config.toml
num_hidden_layers = 8
hidden_size = 384
num_attention_heads = 6
num_key_value_heads = 1
head_dim = 64
intermediate_size = 1920
vocab_size = 8192
hidden_act = "gelu"
norm = "layernorm"
norm_place = "pre"
norm_eps = 1e-05
positions = "rope"
rope_theta = 500000.0
rope_fraction = 1.0
qk_norm = false
attn_scale = 0.125
bias = "none"
tie_word_embeddings = true
parallel_block = true
init = "trunc"
init_std_qkv = 0.0293
init_std_o = 0.00732
init_std_up = 0.0293
init_std_down = 0.00327
optimizer = "soap_variant"
learning_rate = 0.00559
beta1 = 0.95
beta2 = 0.99
weight_decay = 0.073
lr_head = 0.00652
max_grad_norm = 1.0
warmup_steps = 200
schedule = "wsd"
decay_fraction = 0.802
decay_shape = "linear"
final_lr_fraction = 0.1
batch_tokens = 262144
max_seq_len = 1024
doc_mask = true
train_tokens = 759400000
max_steps = 2897
dataset = "wikipedia_en"
Each number is 500 + 40 x the weight over its row's rms, rounded and kept within 0 to 999. Layers, rows and columns count from 0. Numbers have three digits each. The size before them is the row's rms in percent of the matrix's.

# q: layer 5 attention query, 384x384, rms 0.115, rows 0-10,64-74,128-137,192-201,256-265,320-329, columns 192-383
# k: layer 5 attention key, 64x384, rms 0.0914, rows 0-9, columns 192-383
q0 061:565576473462546548501531589443478502506541492463477518519557494516464559494569408527526539544548458473498511510503546549482513476443524561500477507506496533542491499576535531499485545573472514508476523533581512398493487525448534524495498505543493535432466560515472508436489538507455522474481476544494535487483505498499570532562533505566558494521556570482533500536474499441416433504425489480600569542471555546506546507549501534497546521580520508509478593451479517519488505508521505545553518445486474467490488484494549517536473494468513536522378518548485474446467440506486523525
q64 048:501476498592439451468575493555492459541546425506478540460544448440548431497498549545547534510454540532530526435473490461467534536483515475516509445577461494426486460545468526566460497537524459485471525488511522528555506520515532568537442496547492545526421516502520523512474529616503577449573433505480586514415458473471486535443536569448568442533451547480519522505502481492569515526502603476477530473530491503532496517493515464495528463558492549479604478510539458548487479589527516512479461463482498445509511491479585431631507519487528555423554514502535440483480497476569465535
q128 064:446433458536522543562442455577446519475497472555542465535463452500477457540539536459536428544476515515499458524557504439548473563583539464449548568456475485551473542514493476569492491503481462464532489500486480527534463507478471478554528545461497506399546469462436488484444499443564447503495524508511442453451562510506503462561436506502402487521442468509452463489510585485552490499497484548477467506496465418483551504503551536492450476477455396569464461454472508484492487494478491437445483579445517515506571487439500506435468546498370513524482537494515585442565612518460494541
q192 111:525437489531501464490536502535483494536518515533543511522513514570576524525452476496462451505523504549546546467512471484536501541462552453511486515446421460519511507480552408442501541521504495516485504471499463480487524538493490493425447570472534467518503526481515533484537535548510508448513411547493558510449468533475473491450500508550540515501480516507465606498504498560494535554559560582538515491482585540475536501449549557489580468468420513501550500568499567514541507493446546550623487440492533535420538552508516439400513474476448456467509442454499471484515489493489517469
q256 142:535525478409520504465549363545489480551499473508417505404504493453483538511544493463482437508503537499478400545505519431541588488473432508547550511511516502483541542510484494535509488500471492589472533446528527456592527476471474553430469447448489496514495494515522508446535483440519493469471513517479474529500515496570508412468485529439513451513526547534469482514510581473501540549517520522478474502455544538496465486488536511437509473492469465496535494491601524462509520499468463534561493558519499479465514461502491482441494433535475477506455549497433479551488457492573527476
q320 059:483488546459449471461481464506459498534524516505509553503529482514473427530520498466527472516516512502457478526512432500607444513533498450426533571570480450515588561444500554547578477523525470513543512474526544424541458588466496497545563504444606504555513419494553487450496593485545455539513479454512453525470457502516484494542466556498595513522505495559478582517482473534524544518512500429474527584519529491476555556557500522507542508494557519589587543516504521578517477569501541496546502479509477510537466537480550459465512516470462447495479469455464501505521506505490539508
k0 045:538512488443495501533486499444460541482416418482500429477499547437464489502485509449456430448466496459532519480477525477457521507508478485531543465499460499481514507498473505543507513520534468492517484496484485545485472504479481491440439444502485501535482544531508510554470434493475459452463507468464496458551370496461526435479525454501417519439460451456477487461491431486443537541545532490501479457428495471463516432521503448473506525486489540438426482513441514486497478406439503533394475508531520500501545493526414461440527489497490484521544452551446378455507437463509429495
q1 049:484519481512422518510504542474560491547436511434405497556558455462464536514518506418542480552540489443481449526498495512501460538480428543512537501453513542519479455510493474442570387461513477436521414485488539483539490561542494544489516515447458551543448537488530447534510515442520486445525469463412490506474563444551460449461493476553497469465517554557495436469518512468483492519549436482492580461552492516432459493504500472487484428502526506563515438548411521486613545546455495516557502522438446478497554505468528505474502468501489503499497474446539545433524586510502539495
q65 047:468505544547509447443486507535510516457442516441447539509517501430544520532482510492528458498565440490570525511443443481500499551529511586405439511432506480544568511494540470598447566513491418430514452528504485518504447460480466469505504530503484486452505519481556478497510432468537521513549517564467470521551530528419468503497518499446469505565463559589475499470558532558501450520462451447499539507483492495474554484545481533515495473498476517493504509570510499502471425507486582441451508470522431540511404526458541493512480432567469492490533542464461477438543462539493446461
q129 068:529475523535580451543543490539449552512508447488431526521483534489473483495487499492486473454554515529536518485525469497523480527555524453450519453456473564570522428492560522507555553493480550502591547494501508510556501549472424513510408474490457450515448460565568508572519471455493462419473466516495454491482548521511475484455441480525477531538516583464493565551550516516474471519576497584528497491468500558489491476493495612483519472558515536491415515460473462511469559542474508501512460469598554534531468487440497521492524520459543503481460484544520472455529468439497525519
q193 117:502495540488460567505545495474484436502495475462518465513497484448478539603419546520493527545391555485455530544540501549534486546476500467416548452444471552533522458495431568588461536491403559465480511531508507448547562505491520448557455456532555560510488594497553538476505471516473523512577507472481514437543562480464437463511526448447482500450456520498427485492446517508523447483506439433499558515431491448463491460519450467536440461528512450446518536537438408506477473524483507501469459524505538510552451514406541475464544473460573580480505487454460483503496507505426489397
q257 129:462509480500538497438502502506545493463459548436417586573484475409517493476506498452490543473473504387499470534485510479504527583489457501536427547493545463450518549504530513553521518493490554449499577423449452469511467471436504559502466563482465482510489539540535443553550463493555494508471495497518503502509421576428586460491536514454500496499477539504556496548536430514467470518512423513471515503517491531397510513562460488591457553558448532528484494523508521458496487482560521481509510474468550544448485425560441533473544466516434515448555533462469408544473495492458558527
q321 066:489496561575549548460557514514542483509522485539458472539470481516448546491482551490456475484463500465595555533506555472527498467457464483529520529531523576483492489442488506446500480544479537524553610542513416505530517471471532565493378427559462487529516508484502469577534545480510501522559441459514490502442499518477539460483515432544542575529538502512556474457487512531507486524464481469456461532486475544565490504533521476509542502483599480498526447496486454451518530466477435506453463464540558543457445479495468505441508621530496506503513507500495473528470535487540558439
k1 041:515513501497470543544473460491517505498538527553506444441459410525545482538537500522452511558510510520465547507491472553469504429466527490534551531484507490507514553478519505576517496536617506566479457490508555487435532553463486456450530512536567529568490530492440571510515523581517516595465500580546551520555484487489533491470561546461468484500489516498525497469476487472513487496562525512514509590432490467495482555489471489527504575510511457540540485472487550435481474498598507512550516494494463453459503420568579506523597480527530504453538492483532603515481430572532566579
q2 057:540504478543509478495451537535583492573523499455449497477495521468474464479435460491456573541568424471517508520514533498484520518516508447474582491465490492584474485498537549494516419531504510535482487492492506487491534455527449444567522597502534443507547479563404427421520518521512514569505493446491496568530519444525533500498533525502476467484485416411436441497445494491532478528458483467399460445504395503599484456485512514545527503456493538433560551524503501457485525461455470428552485488487523495505506477542513486522470499504500454538569450462568475573443499443476542443
q66 052:466466477448452502487498530428490504549491502505503495546489404525457533440479435491540447432516475414442554506529533575487513463448466492489515521530477504526418508459446543419512574438462516521583516477490503544499504461510447516482437521471450538505506451446467444472535499552487417553478520521444505459532488503535555500524511455525550524461521486526548509521452432459507501489543512527490418495495447450501486504514461491464386420408507497527526489444491476453506498564469427483453463439499518525567501442572518470507579540557566471423445528470503509514505533458480436544
q130 072:557516518494476483470525600424450480494522567475481587483436569472429461489483521565517480509487465512450527460449487530488496500474449541490501478601452534407493474500490488486483544444573483495432542555417490469437529488488480430436533466529492539578553572459560544544598520550452573507479456455537521513557459547462547502510441478433492551520464433462486484491502467513506518476468518510544486450446476509484482497483593486496565583493496489489554554607534547574481497540599561539511590501490485528442427517465492499440489449490598527495478459503462452473432504538395540439
q194 116:543529519512510471479537534479559449475560472504485436501464534472490484468470506540516490563429503474449480514577465567443436528467508496496496421483494456456522493457478501530500535515501568535475532451567442485507482464469558564480505437456571540491519577542543453622561467581506599555469505454475496507553547507421538479436546499470478532468436580447465524462474500552551534441447522451518459558572476537387459484466482539531542471494471478487472507495415443399493502534490473474458509561458470474528503425393483465539532538594470499464513494516534456535473491474490520473
q258 125:415537510498519451526475471512538622446524513523471502544542484480453483436458432524520559475533400491522574532509425452480544432436498502487526503476525586475455464536612431475459472527554545479566454478449538537473534554475454489538481467437580546504499479488571536503480515514510477567509531534523455579512533469553511518627463510470522556509532488470494516425511507520396475519448503530458493479543490509537464563499505562456536479492449502552529459547465507488463489513582471528507454507511508493532556525604488513484505474434536479448452454540533510527551490563534480500
q322 067:558593470459443402491536548504487557486552521493521428424503514534428480457479468511570519520497504576518513479469512523558518539606415594502422468505475452472509453586485548498455487463529519477464512527466527527529578518581484516498551555433487506528460563520573566510519493514504509474539558512567576482466452440500471505498466483465427487477505485459487483507486507484543576496513509521489526430442432500481467531467481509479419562497479482456499510515545531512532499486494463500508533514440480454521486473577460537481440465452411498528494435505508477465498462501449504468
k2 048:465483507473531550445428440526469513563553550500537497478497570472458538516512555461471464514463510464505410554507514442529532544584516524535486546492514526505540512560426483514505468493403478515461509488452435454508482462504501463606507493449470516513471487493572396481450513444524524436539477450459460505518519465520461553497476549486533488522483565540459518532514493526494538512491431415498409510552543524492490491469451485470533425500521458517473525499504483570499430504534513462501448490559452500532462555450523532531478492491426442520487499465466530496585546485474470468
q3 059:463502532544449478488499472589520512504462563565483513543542473519564503533479399432449522438496512582466597503539448505508536503536440555490463458485579542405517520580462492535493486430505480576468466497476563476444553498469493583450474548564430459438464466522534540540459472574475434528459504476475511511473578512500501509483530464550501395535531555408504580468467502460493562568505482510486475411553466503481523530465533483485468554478476525431496446527457458465514459573445493460402493553545522504491520489579542508468514561459513521500538484449466476551519527502494514482
q67 057:493525487473591441547463513520504478527513487519524540513536544557486536488512431500532500535547534492494479505563506475530543485448483613614469484545481479556521521462513513499499516462479455534568533494462524501542493517511536507570511447484512477493562568550456527550507526501505512517559545533429579529538512486478465550503494530570498527496513435503522478478542538489567472517582500521405478505508493503511542513543494528481567551538531412576534511555497490512494554543530552534446463473445507516429517562499510488523454515570573543478489600501481542547487563512544506472
q131 081:561501489512488483482442501539543425517546518458487501509476522473541464484428511539465453475461536446465485492540516524469492420482518544471462491560473513500462450469617519533514518516488526470487601527514478496545549551491453483567437532482548484488455484510453499467488543504435591531453470541530524501515521398584487497530501489509546465518448528481451550558497504523542436489482527565465513447488526571495422533524475529438413587420543572534491504457534545447485461435542491478512468541471510466470459520581488492516525522499543507530455510501501523450473479459423459494
q195 122:441531550511477525482472495524556570535537558476576472520450493558489515493433482573488426490456539463413475579519399523466449473438495493531464516502482344494491540499440486514467479505512513466483606538530425480429518438542553514471461496453453557456474572507512448500479504556569550504535460559421554464480460521484517541563572490522495521473390479452447474509459469573487526501526544493473491473508464523415504459411488474465454540441534491458552435506536530470555435511470509499500480510519423448543431530552535526442526513476441526509519498410556436490502496530427477457
q259 137:473535479469512479392514467507447487491476522536445469507510536481525531448544464506554483494494532521510467554501468464496434427506553443484491479527405500479444503534513483468527483542473444538551504461481440504487449519455475470445533587543490486463402492438450488518464515522526547461552466474498490512509440403465518502477415397510512517521538541514487499571506491439432498651595498414560478478563453524447591512476543494424441524486465483421481483491444469492464503560558515512525459516554485576468548503475479581485443485476464463494456528452444531512489472515396487458
q323 086:509471455537446461476499444496459534466468529503525492544526468513474566512414540519455494503564526541539551578492465495578540458479465544482546527467537463532491535498444452505550550403526625466538520565425486548554497513553525527517446550494497482578536513512483491512479505454491493433481525528466477490523461491568541512440548406467463533471503518468528550451495499486495515506494490547516446512435536520491411459488505462549479481481478521497454453529548498471437544514483453538523527516510417490604527459530509471463482487554541430482513427449508562534539486512465501493
k3 053:513466567582502494505468525461512530573557484473475445440454417518501525526436554480468487533508447425552454482454552496466471482587451439532557548423511574566506580493486487504497506516513469537538446552489491467457469494525475501506537518582481485583530532542598471499436521505508422471441462567549441526509457490426508462541506508487438514480463454496510478510567434512496488444517496422500514532460524457546461475485444484561478440538524424506523538486502531490528476482438506531502524393545474525461495499409520506475550494507524546462494532527475437575549436491603482495
q4 065:411502439558555517520475519521539531462461472521441475496495479526538483503553408465540510473491560501557473455502513550535441528515519492506512509449415500475495452453474513540508501484487487504593446444598575473514422528483484453445591461458481540541479503451483458464478530541475463418549468562527451493485575488419519534544449553489499572560487532547524461487527499481415483507515474493455557534465537574608540511505418561503516473521438496445452499461467448495509443485499506441487469469523466493566469485556502510512493503460494581478491487479384505441509539454568477565
q68 056:523506455554555514567482483524481501449510464509436508462550552449485472456526562492490461536503534544499481437514478489490540555549573528479460455529495544434506510582512530519508577557537412497496517525511416430486527472450547460438545502413504452448520489494544524420542501478585517435581487486489489509493457509498516517525468536518441468613502507526461448536532479546523505466490529482526491527529571493522541456471542512519479486559462524488453583525451460537527502502537529487443518493455461537471472498457502493530446475436485501499486562489485480404470437535492573480
q132 076:436442527482469469558491496517520464510475494465522492529557487508491574527482501545440498510490579470554517512469487538547534565468506440543462451442521484519445525444435498437539490536508500473545478494523548543488517575524516528490383511541494486425415482499459498471442506464488491469494559505531548559465505484483527455487556454535550493444525484451505520516512587501534500481495509547525501482499438426450464517518509451530549451539533493478479432465500486450474447505438407571558396460500493480480498511528438489470581496534443504489485537464529525516572450509525525576
q196 122:505492464539468514510504541509463531507530508489466511461455433510486513566509516465491501543521491492553500490522528510489589515489519490530556483441451481452493501454462442525581510574464511439529445463492489482544406496465535431506501543502470487506519424523476499455529576455376557501470562526454464503498503479502510530518460441561542537533535535463515481451508480514477534542432475442522516555469538442600517486552502489478491551527499567440472496505460488524479530479485483498547471457514556504592466417545520527439520559477539506442472491426480571554552583439502583485
q260 135:571494470546462543509503538490535488501521450525433519444441505478497455549471501510486494549543493436565474452523468497550533518552546507495555488455534532499503536520493465549523505525550452460461512514557480471445508506487476429457534515481444452543510551484519430500448501478521523520521492442492520448463447467506531500524552443520459527484487439545471577528465493474497529460411558520514529458457503472447539520497486493495507569546474532445535489481489606591480514440509459445481563443454510552427438542390456476486526528541522389494492516436476477440440550525519447572
q324 087:496508529531486539536476495508545406531472443486533521545565530477488560523488486560401504460525550452537519488496535523471498511424534431551503511456557508540482503483588419482528459586523511484519583503506492585488453460519469464449483480563520447440468442530427454546515483482499464492468493505471461479507540523497450496450567460491513494457466634467529542427548523499519476514453539494506525542469500564541539520542504583520532452513553559542417465514525466484460504480476485594499457514559475527429483485566466456496618552521448499541523534477520545545602518545533504538
k4 045:531533536525473502514523495530479519505526486507410535492542480553446503482462469533581508501512476511524460573511463503572507497517463492497491514569529514476568516516518490500541571460485554499512468469468512539493524535485497584544432503545521559511498521529553530537524521541479470502492570540554488492517522539471547475486518477484475585510545512499500534525525539500489482579529504549493538497487496511531510504511570535495495583447451548477450484499490568497435521487506616495503577485497521476558510520489521453494476516486457487516467474564543447533434499455417492489
q5 064:535449475510468506448566550539474439495544487443461530537543562488485418476442536546447422481469500504459596533493526488455537465538459496531475522522542572525508545523471454515512534517537543491435506581442447498550571421461527544518469487559496462418499532516504484519490443491506494547441463523487498536522447452524473469563491480483512408479454446425474557531461521547542531451494488498456457448536499442418518462534596471505452569522514519489572551570527496482500479491492472528481477560471545528508535490505518511521552491569543466539562519500510507517530523546440547431
q69 057:482509548449467489520491540499535542541468551466518511510505484582495499537488444488483545509543513479488436502619556518507514447477500446518471505417562541543514417436455530561512444481517492533511499404542489574445513537493481483491530563498477557545504488485423489523487484588461523546526615486508486523544492504507521552481509414542483523465588492507585515483495544480530465564567432465436521511449492465519500507505374497519550489472507450571519478433481532506467526521419392472510468457483506505550582566515578463475538563497523463474461461440516507614543471512461500521
q133 077:571477465507501419516531545420526493505514558524586530431458522558479539522523548495532447471485471441469590512502512528508557460509484530473492524536443446506516507532507552462477573494422517522422538592451465473512510376513502517545533511492525501509495584533551509479567530536534541525523461420449599493548443529499547545585542442457469479498433486529469502457542462536475453478456519461511494497487516521447443488470536480532489533464456432542547526534544606554493486513534503466415550472441422512463434492501542533489468486568517500532534456487483511514496499466458547435
q197 117:521545517474512476511480440520527490514492466522540541539471517512532473521501477528567533400562531496446549565523497531495454501460511549446536527555495454475481490467548521549533527398498484569500541494457399456444581485560511552532447507462430511529537512452531529550547469528524525487577457495563546420519495536551592452536483494544548508452443497588478462539526421519469424486515544497503552498499523513516522538451491489461518507524462518448497449497530525543469523553554489485462520419449461516451526498525519486458443454520519518471532466460493502469432514471514490507
q261 125:495523484516532476580573485520458562525470562511506390533466481499446536489514489444539543485522538467508607522483435497486444483437493519549545558526479510479470550542524559477537513528506541491522416491504422498510496419541513522517502543455551635471489455511499509556535500541514455545493550563472430490453513508488558448561472560530553541513517484513545515452450513485534517543495504544443517572502528430531514534494539530521540487465501497530456483505432460537553440546542501486414501515524490462520509459496525504454490571479485563447518474542486446525485423426527497453
q325 094:470485464459508528433468531500507558485535575521511512443457518571513449454467466495576478503489481506510491532474537505524482443518470504421499471546465487474548528482523577507468516461435492511456523511517510437538583494501495583507565502485457505533561547466571484449523481511519512525512514448591590524518461430534512536527425570534480493538535446531464495566448481496491517501518459467521430506499544461491490563432496492456419548506524457514560520507533551529497478502518489436472489494473537483525541542457553520530448498515568501454510475556482522444394519446455485495
k5 050:499484559454475534532500498512585512581494534547461441518429349468546496514506563487426588549494492566483521470552490519462474504507532455544500563465523559518529504481534439474559542606607495477530502541485574534505491548539522496543596532479535487529539474447488569520501551576521478588524498569499506600506518581477478510522522532557457500516515459452551507524531567537576524450494508477468533476494532492565498456495503487535491445581544520562547567519444524459542485508540494538547554559467514513480466452491530524481532504510541551485569560504515488531549465534562548574
q6 062:459503517549499501486549500532558497479481473484510513492515516522517476540523445490468470459526526566543553482468458408552475527583499479513473523571507529439498543592467517446505534527524466555512442513453506491530521468455500516516462509546482455464486434512535551474452427529528522484447485506463489514465451531516531524526459477568531456553508456458524547498530473492506462495394540489497498469632551511509543506501576518512451599485588555474502560533381472457598501450553539546520489438546493479453468504494495500473551492547434559519544525530528435516520535536462489526
q70 063:442485488528548483496468553565507527464484515452454523487534559474524625445566464430596483499545511482514418486583505508511552533516532497544451515449513514557580416484514452517449481489478502399540507528491520486459432507501482501533551465478468529544507606437500511540563526478524506464545581529531435472523575461504471535464467490491423466530528505536509471538476493488497538525539554453450590586529566526566535510465454529522486459512500495428498532531507484553477581529510453474491544549547531605479453559501500460497489512453517534510489524533533458469464549487539543562
q134 082:567468567529479507533540452465511423518554496565514458515510558541479516548474520557386447512505562536590506528443521521492535542495465514566468466501535566497533494524544561452509537600544437534532516465546468500527545513501481445481400521574518553501454496500502486487529407453523495494502505447496474537530466455497497472562548465498533525462480509492461483509483536486529450474417534497532471494474479454442510469515516491501474543502531479537561476471419541473478477515521506577564447456471501452495503570512435495564575450487419504502486508470513531511563464510408490451
q198 118:522483499464495428440509547507535465515519495474470533532595484497503443471421475457498527507505474461538435472527528473517412476522502504506514437458529493510466427526536565529463546538493565526492388451476486462525539502508504542490515483520485438583580517532521534455477520514407461490494396482438536488464557518523463546488552419509509498529553437539457569497467542443522517449454474499512548485532467493428563507527428502471455487519553495548515500429449505459505477475548524449580533525537506454493472460423527564507499525511634497423587550494553600516606461524417455498
q262 137:479513528477506402449528529486477500467594476452466505534473459511530455514487526478551443591515484486508557510524518480500486491490540534508526465552538476477494537551391523532489520494464482507496542549543491474569513505422474521491521524431469471569456499480511480424509534509514576508491501405546488471523572458528507538464415491570478512470528518485476535496528512454542517513504445537483531474444483476466461518521520588536495537528530445493487517491503477506495469484576485519508559488522467496424515463449474476495487502536492492511436505476485499421450556477510473452
q326 086:489453510554477468540581428458514551530486462489455510447522495477402588483469391528505402502455445487600579556560473462570551496452488454510549470414502507516509544537437540518554542530536538501516494531528400525518470478514542467477466481560501471541589477555507477481512501490492492538440482492509456511568496486568509433469540373523514512514440424527415468501462469510512534478541513477508484487449510514488525497475536529540517562442508512485438434554485508486503577530610507492499512472523439487447464455507508518485537525487511487559497482438544550446503495510528455460
k6 049:516525487525531364512481513443485545398539450530499451467506472513484502561519514501486492497497490464477415539514438512518451432489482486518538470537495503481479476480493493513539538488523514482481437464472449487560484521422554432440413509482447520488510493503524491484462528505460443510546501483474468459427527467418525399443440475468448461465491522507522543484516468444528412507462449544525497554447477461470465441525498548543500485528473496572445511490455428504509434428517514475548522497511549455543444497489476469440561465445559515512416553527515501448440459473425504478
q7 056:540454504534488474485514520473555569529468465498539495500471503448477455548481524527466458446455457454453517525549490431393470510512474577514516550493507531518499521511509460582576485470500567484466556520473496474495554509482525587513494472531462461470504514526490461512507484484485538550491514477482554503556424585501543518539491548472499513514504519456507474480467530596502560475460468460487520518517448563513403517503575450484491532503466456487566565536571538470549447483449507491498461469500537561468525457483578499483460572585535388447539468513494550505406519509465524461
q71 064:517482476447431490485512468475472462566494548529523538540431429560469493493458577523458490486486508561504536531489554558520528432497478533465550518416489500520541527524484514459505477493560553500471524465491470553499578505507530515487469496490491520565505476512518532476473485526495519551467545502511553553600473502564572555487536454549544553424526448419486497504525525464537556469599390539534465430436484543427469453523536476523571477484503448550535544530518542525513557529527460527408502506524499448520610451551527474490498526520553460518484470435485504594513540540444465530
q135 078:490526476470471440447489523545485586466500518502521515478512532492466475487546500453610498525458482503454444488504489516524454477516504540428530529534506438550572483468470483484440519454415515506448555474496417482494483423487472511493616451447478526484576553466554466510583527534464530545515443455486519486526531505500451521486428512466466500502513486536497510518473472523496487516585460454445558504470528552549538518502462543458506513482473541464516533536596489558485578537498508417442535521498504489515470535450515491463462503495520488458509455520491548462386528418559512439
q199 116:504560525479481527493520516551544540520498470459569436573538507501465466470468501513578563448487507462503523539480460450501452505517501477435481508525491467498479566438471531476530463512481462440552449416512465542520441419509483545399454488532485472468475465500560519485537446438455482489487476529484496503481439557485477624513548465477573506495442492513487518536457465447479443473451524441502541463510565551499527440482475530488519578497527541525497463465551490506472492468548459472479488451474489528508550469517498526502572537511454504523493483550461555593560448528498454453
q263 126:545451503516416509516496464528535529500400516440463459549496515461490524509504515473483497464457544571521578495448468469537513592466516480524441505515513487486496514511514455449559484496501500513505552482497450455509443449444485422522448527390520463487497466526466508533518488408507452578530534570476481522504435564502512441495538524523529469515538488479543496470485464487496534542507591508500541467558518499482532518514509502561520398409561554567437463514498539459546517558495480538468543482520432481510518503565571519493519530410485464535465408519498516524463482491554549523
q327 093:505449463512484504449442554484512633497513552512459529505498440563521432402507436454593562545550472461455431523475489561491501401581474548455529440462480459454481488504495548544519533434442530471530459540467510449512568522490498587557540488454497565475475515466542463465480491548466552565526499509536568489518540513541525523445448526522487498497556458519455483453473517517507541442472482511505583525536545484543433526494448474485513497485476476495558508492507510516512465470542446422545597555476535467524548535476510454438374487484570463467542502561511602442438484476511459430
k7 055:509443534562576512500562518517476548574505504459452483578501529416434547440525593549451549466515483472535505552495493468511564463435527508473499531543544480501512491548514483482515612509536526478518538556462482519570534417525475508490501537527520449465475506562510500499476527389486486487423497607430477515508492520539498480519568546524476477522550438496472522533499503585536515563423516512464489471495558534554495424471534500505505453479467514480474463474526538533543521517515551463475573521486511517520469450476539519549438546472501538492508587532470557597540500449614532484
q8 068:489482541532461529457558518484576506453499441491450457419504501481530456549529421429445505523510526522524568497481496459489456514557478480521451481492489523445515530588545501515518518501549420522498450552456464427507543459433503511458470449517478415425553472502507515472470438508515471571522466511531439459464476500552497512466485467555533428498465435456534538491499556503490451542418485493451478474582546509410566442501535493498461578487510572454550583509434457463497504468531525518489485508481493480437530541477513549453498499561469526518508518516502458540513536557415524430
q72 073:468518495527523490507483499545448563518433504533453529459486489494490512463480414478549563555505489508489454439565503513478507455507520473543543481432521457541523442500489508538447452486475495469530469482522519533526502569525519492496574439433425526623485544495526500466512542496508515461548596498533478536516572449565491535492482542540493491505594459474564504557438465463534504482640461493463556550558492498548534494521475479499500532489474467510508493577495459498510589492451526496499468488485532547503501522509576429481498469472569494506478493504538490535454536498527548557
q136 084:472471512547488475551530559466519407459564511508503460546551580510547518503478498571452385483513531458568565514495503509522555534539517558506435489493523561546508488519548555487559571551513514499507478497502545516519544505483536456525381559554553516499432438523519558523496445474496506478468550533458529478488484473481537429540524465500491520485431511474474531494522534478544439504423558520553497464492473482447521490547487558520471492502533544524453469453488558439440430456509530503586466499479470530490471549522461527571551476496472517505439536428491523483570467567397501476
q200 114:513475455460480515561491426498494563475535540489507488533519518472511532510442511485468510581588479511536437534480453515479511517543521523466453525499499470492486442525535541495488514524493522536475448474497423483501476464541437526541554505476506480487547461489475509503520487410487541519485420424394468492514478457488548566509493476512511468444531446465481535450519551560510510467528534487460455522479548564451494421476481539511442548476502534423529467400474483486576494509464504490571560452449501481470505484419544539485460449548530494515497476506403553490619438531413499445
q264 116:451490490451498512479490425516587539558530502465458484571557544461514486516457539487526374565474501514480553497533473600474514465527486497513525510539544447550455568568420506525447499413445538486470525435469510534522479496461496467521535445507499449558512485494483508467564544542550506489494555426423474464472487498510526483501487469503558580463504493517482521504529492482550536501477526524505541558542447453443474546509557550524501557442474445499502519491462395516536503542468512503453462564503459501537494489418490571547520552520498502501480526521452500516427571468551477433
q328 096:465465431532522471483565459495524546451477488509422484414468472543466571494516445476488428469470480487627565529578445512547564468440516503492498426441537477445527520482478512444492524498512540476475496552583407528542505490526548537493439538526509483518558468535547473469500500479511517542503501502470493463481475488560551428449523453506528477495519424482448472433443467508484560496475471499542537504512472553512532509485514546523485481519552497488467408525521537470451581492535440474536456493534419484480489508561478508496475479527525485527502520465517587452541597479477484486
k8 050:501484541594539465572560477538473522458441499464411467470463569450531558518468506485504516548460503503501444525490427468489520523414444496546496433510505425477552509462534509489505550469569487474508526568486511455528494527494494484485467468490508498456488519462480479511486464429539509411567497441490476479470544523463524523466516480493512470470506531500452468515521503508493464485419485483504545523476497541476360426425522525514517445554422539556430503528488518541501510496453555488436574494520531486487399485436452537489498486420510538460475523520516459545430447522504501507
q9 071:475431480451469413553391507565492452506535536536518482546458464530411532495437542495562520535464492521425451495475558582488496447451450461440562481442537450529479458464515478413480523499411531478496551496522473534531457557509549523502510480452507580587453497438442464517480532517447522457458535523510499565473512462473483477469598490501496508499473529501521491500520471471471477497473455591486567487485454516487487487547411504489519419543533451566500393448585537462422514465496462499500508498494533498601519495495475493463510502446459506542515471502478525510466469455570506515
q73 063:623488443452485509485501512500530446497498500523547469481498468504557507511506528525431444510463539523534543533504477507454483535495464578437465595556487495445546514531499523518584539474499517562481581505466502473586499456511512538474446531559503495498463426542447562530509487502566474595453472548512449471507426522435514531528528535519505518479481528558475526431522511558498506537428554515556491452497494490447469439500515465554465480537501517482506466441465472525484472618446476486494454529489418492544472522494442539510488458540405512474517438486472537509404478527465491492
q137 083:504509453506525521469481482540521523489480592474506511521488482598480460507494524518554543503442435469457464544491488495554457459431502434503481493464549438508453511519443450450428459533388478475437512466461470458462483513509551528531539526445583439522497507524470417501485534567439541486493475519508528548461519555552525495518543423532529505545464464526533545531490436514516600538486453519461510486537475494547470476513432463468495453510507434451521517482564502474492494435523491447472570536518558491527531451483518464432438508528559561521566516508452515519547468497591546526
q201 123:479521470471529480452500567542548550502514565511570458466521520555487537495517524526442416456510518491465556447502537481531509548501482467530491571508539465440536507434467466493505507552509503531489485525487463481525450543516513601442390551502477515533543490526502458490525517539523490530530476498475522520524498424562462451585461524471488470506551525534487525595514468433483526515536456466518483489481495521526520508503457491463450523442510503508483469419519595516611467432548539438511474531525533419465452490566485527486472541436465469482517528492562508540493493515500472504
q265 123:571547507530457418531513514416508487487472476549514474509493552495508467487520517544407464505573526484503524449516526463531591614481470508495533538534460569485454524425548508463509489503470484539439500516492405555566448552515572397580435473527501510495502429545519500434534530453486472493446515535510497511555485551481529497504524507512558472520419444521460523401493462527491461517462479495564515438486510457451558562531503517456505500485531530524467533507487467505461549497464540468446451488527542494455450512553559512507560557558520497509464483417559535440548431490459472556
q329 095:491475440465439587467450560536504477533548589431547530580485489506547428477452509500490539471520557485514472462381508521432443529536454494485396545560466489492437511501503523443460486501486491549532523511465601477475586517445456568555522532513535482471447481489508493498531495555485544430540476463523598523501545515492475563517443569530542500453484565507565476499508555440510436541468542496473412494488496477449445544560485438476477518465534491495467541450514523405535370403485551511521571485492572482536549550508533518468515480538469536493554502527475478503503467518457537508
k9 061:621489478481500520465550530434516525464513514484564535512588523455492493501530603475425471534547484491489571627552501481533493519511535538474514549513495525478575564527465519445457526538494553525497517504534436499478534441514508508415518543568513516513572477597438555514582481484510496522532471513554494486567512525541549499525554532518510424511501458454391512545504484498549530485544499516585519510452493520463507478523559507455560542498497472540527465494437540533491543543603462508547465533516540513563577504554525514494554499506509453562479472474503562584521516536490505509
q10 067:534538472444511544551456525484516529513451517507555519444550534525490532492452550562460538402446517486451464450467495543493483517464480506474497539499528549501500502448436431503520449477466535488521520459520494484500536440528497490464479458495503551451440471506472427514489448563536494469528513528456502552526449564402501451465497497441476559532554457540517443459555523547429613548524505503496489449446545496491394468524508536523480456549481452459460499505558501581523451482439470487520469524509455502560487404498560489512443527484555433517467518436498524497411516475564502551
q74 078:481478497495478518509462455474547530570506490427542513598545425575506455482447539532448482497537524443468477544481495454495523475491459509454465534514453482507489566518495499467490573477488557536506571494491472492552533522506471543518424558501513530395544493528419410519483519542502550566461501465482551489491439558560568480535498475464492482418487442522432513478538542448504530525466549521570472496487428531506422475491559528537475437449514442539469467510474556466482442501545472492450550512522513496499517489505516515518509537551535537450544498509458569510521472526517476447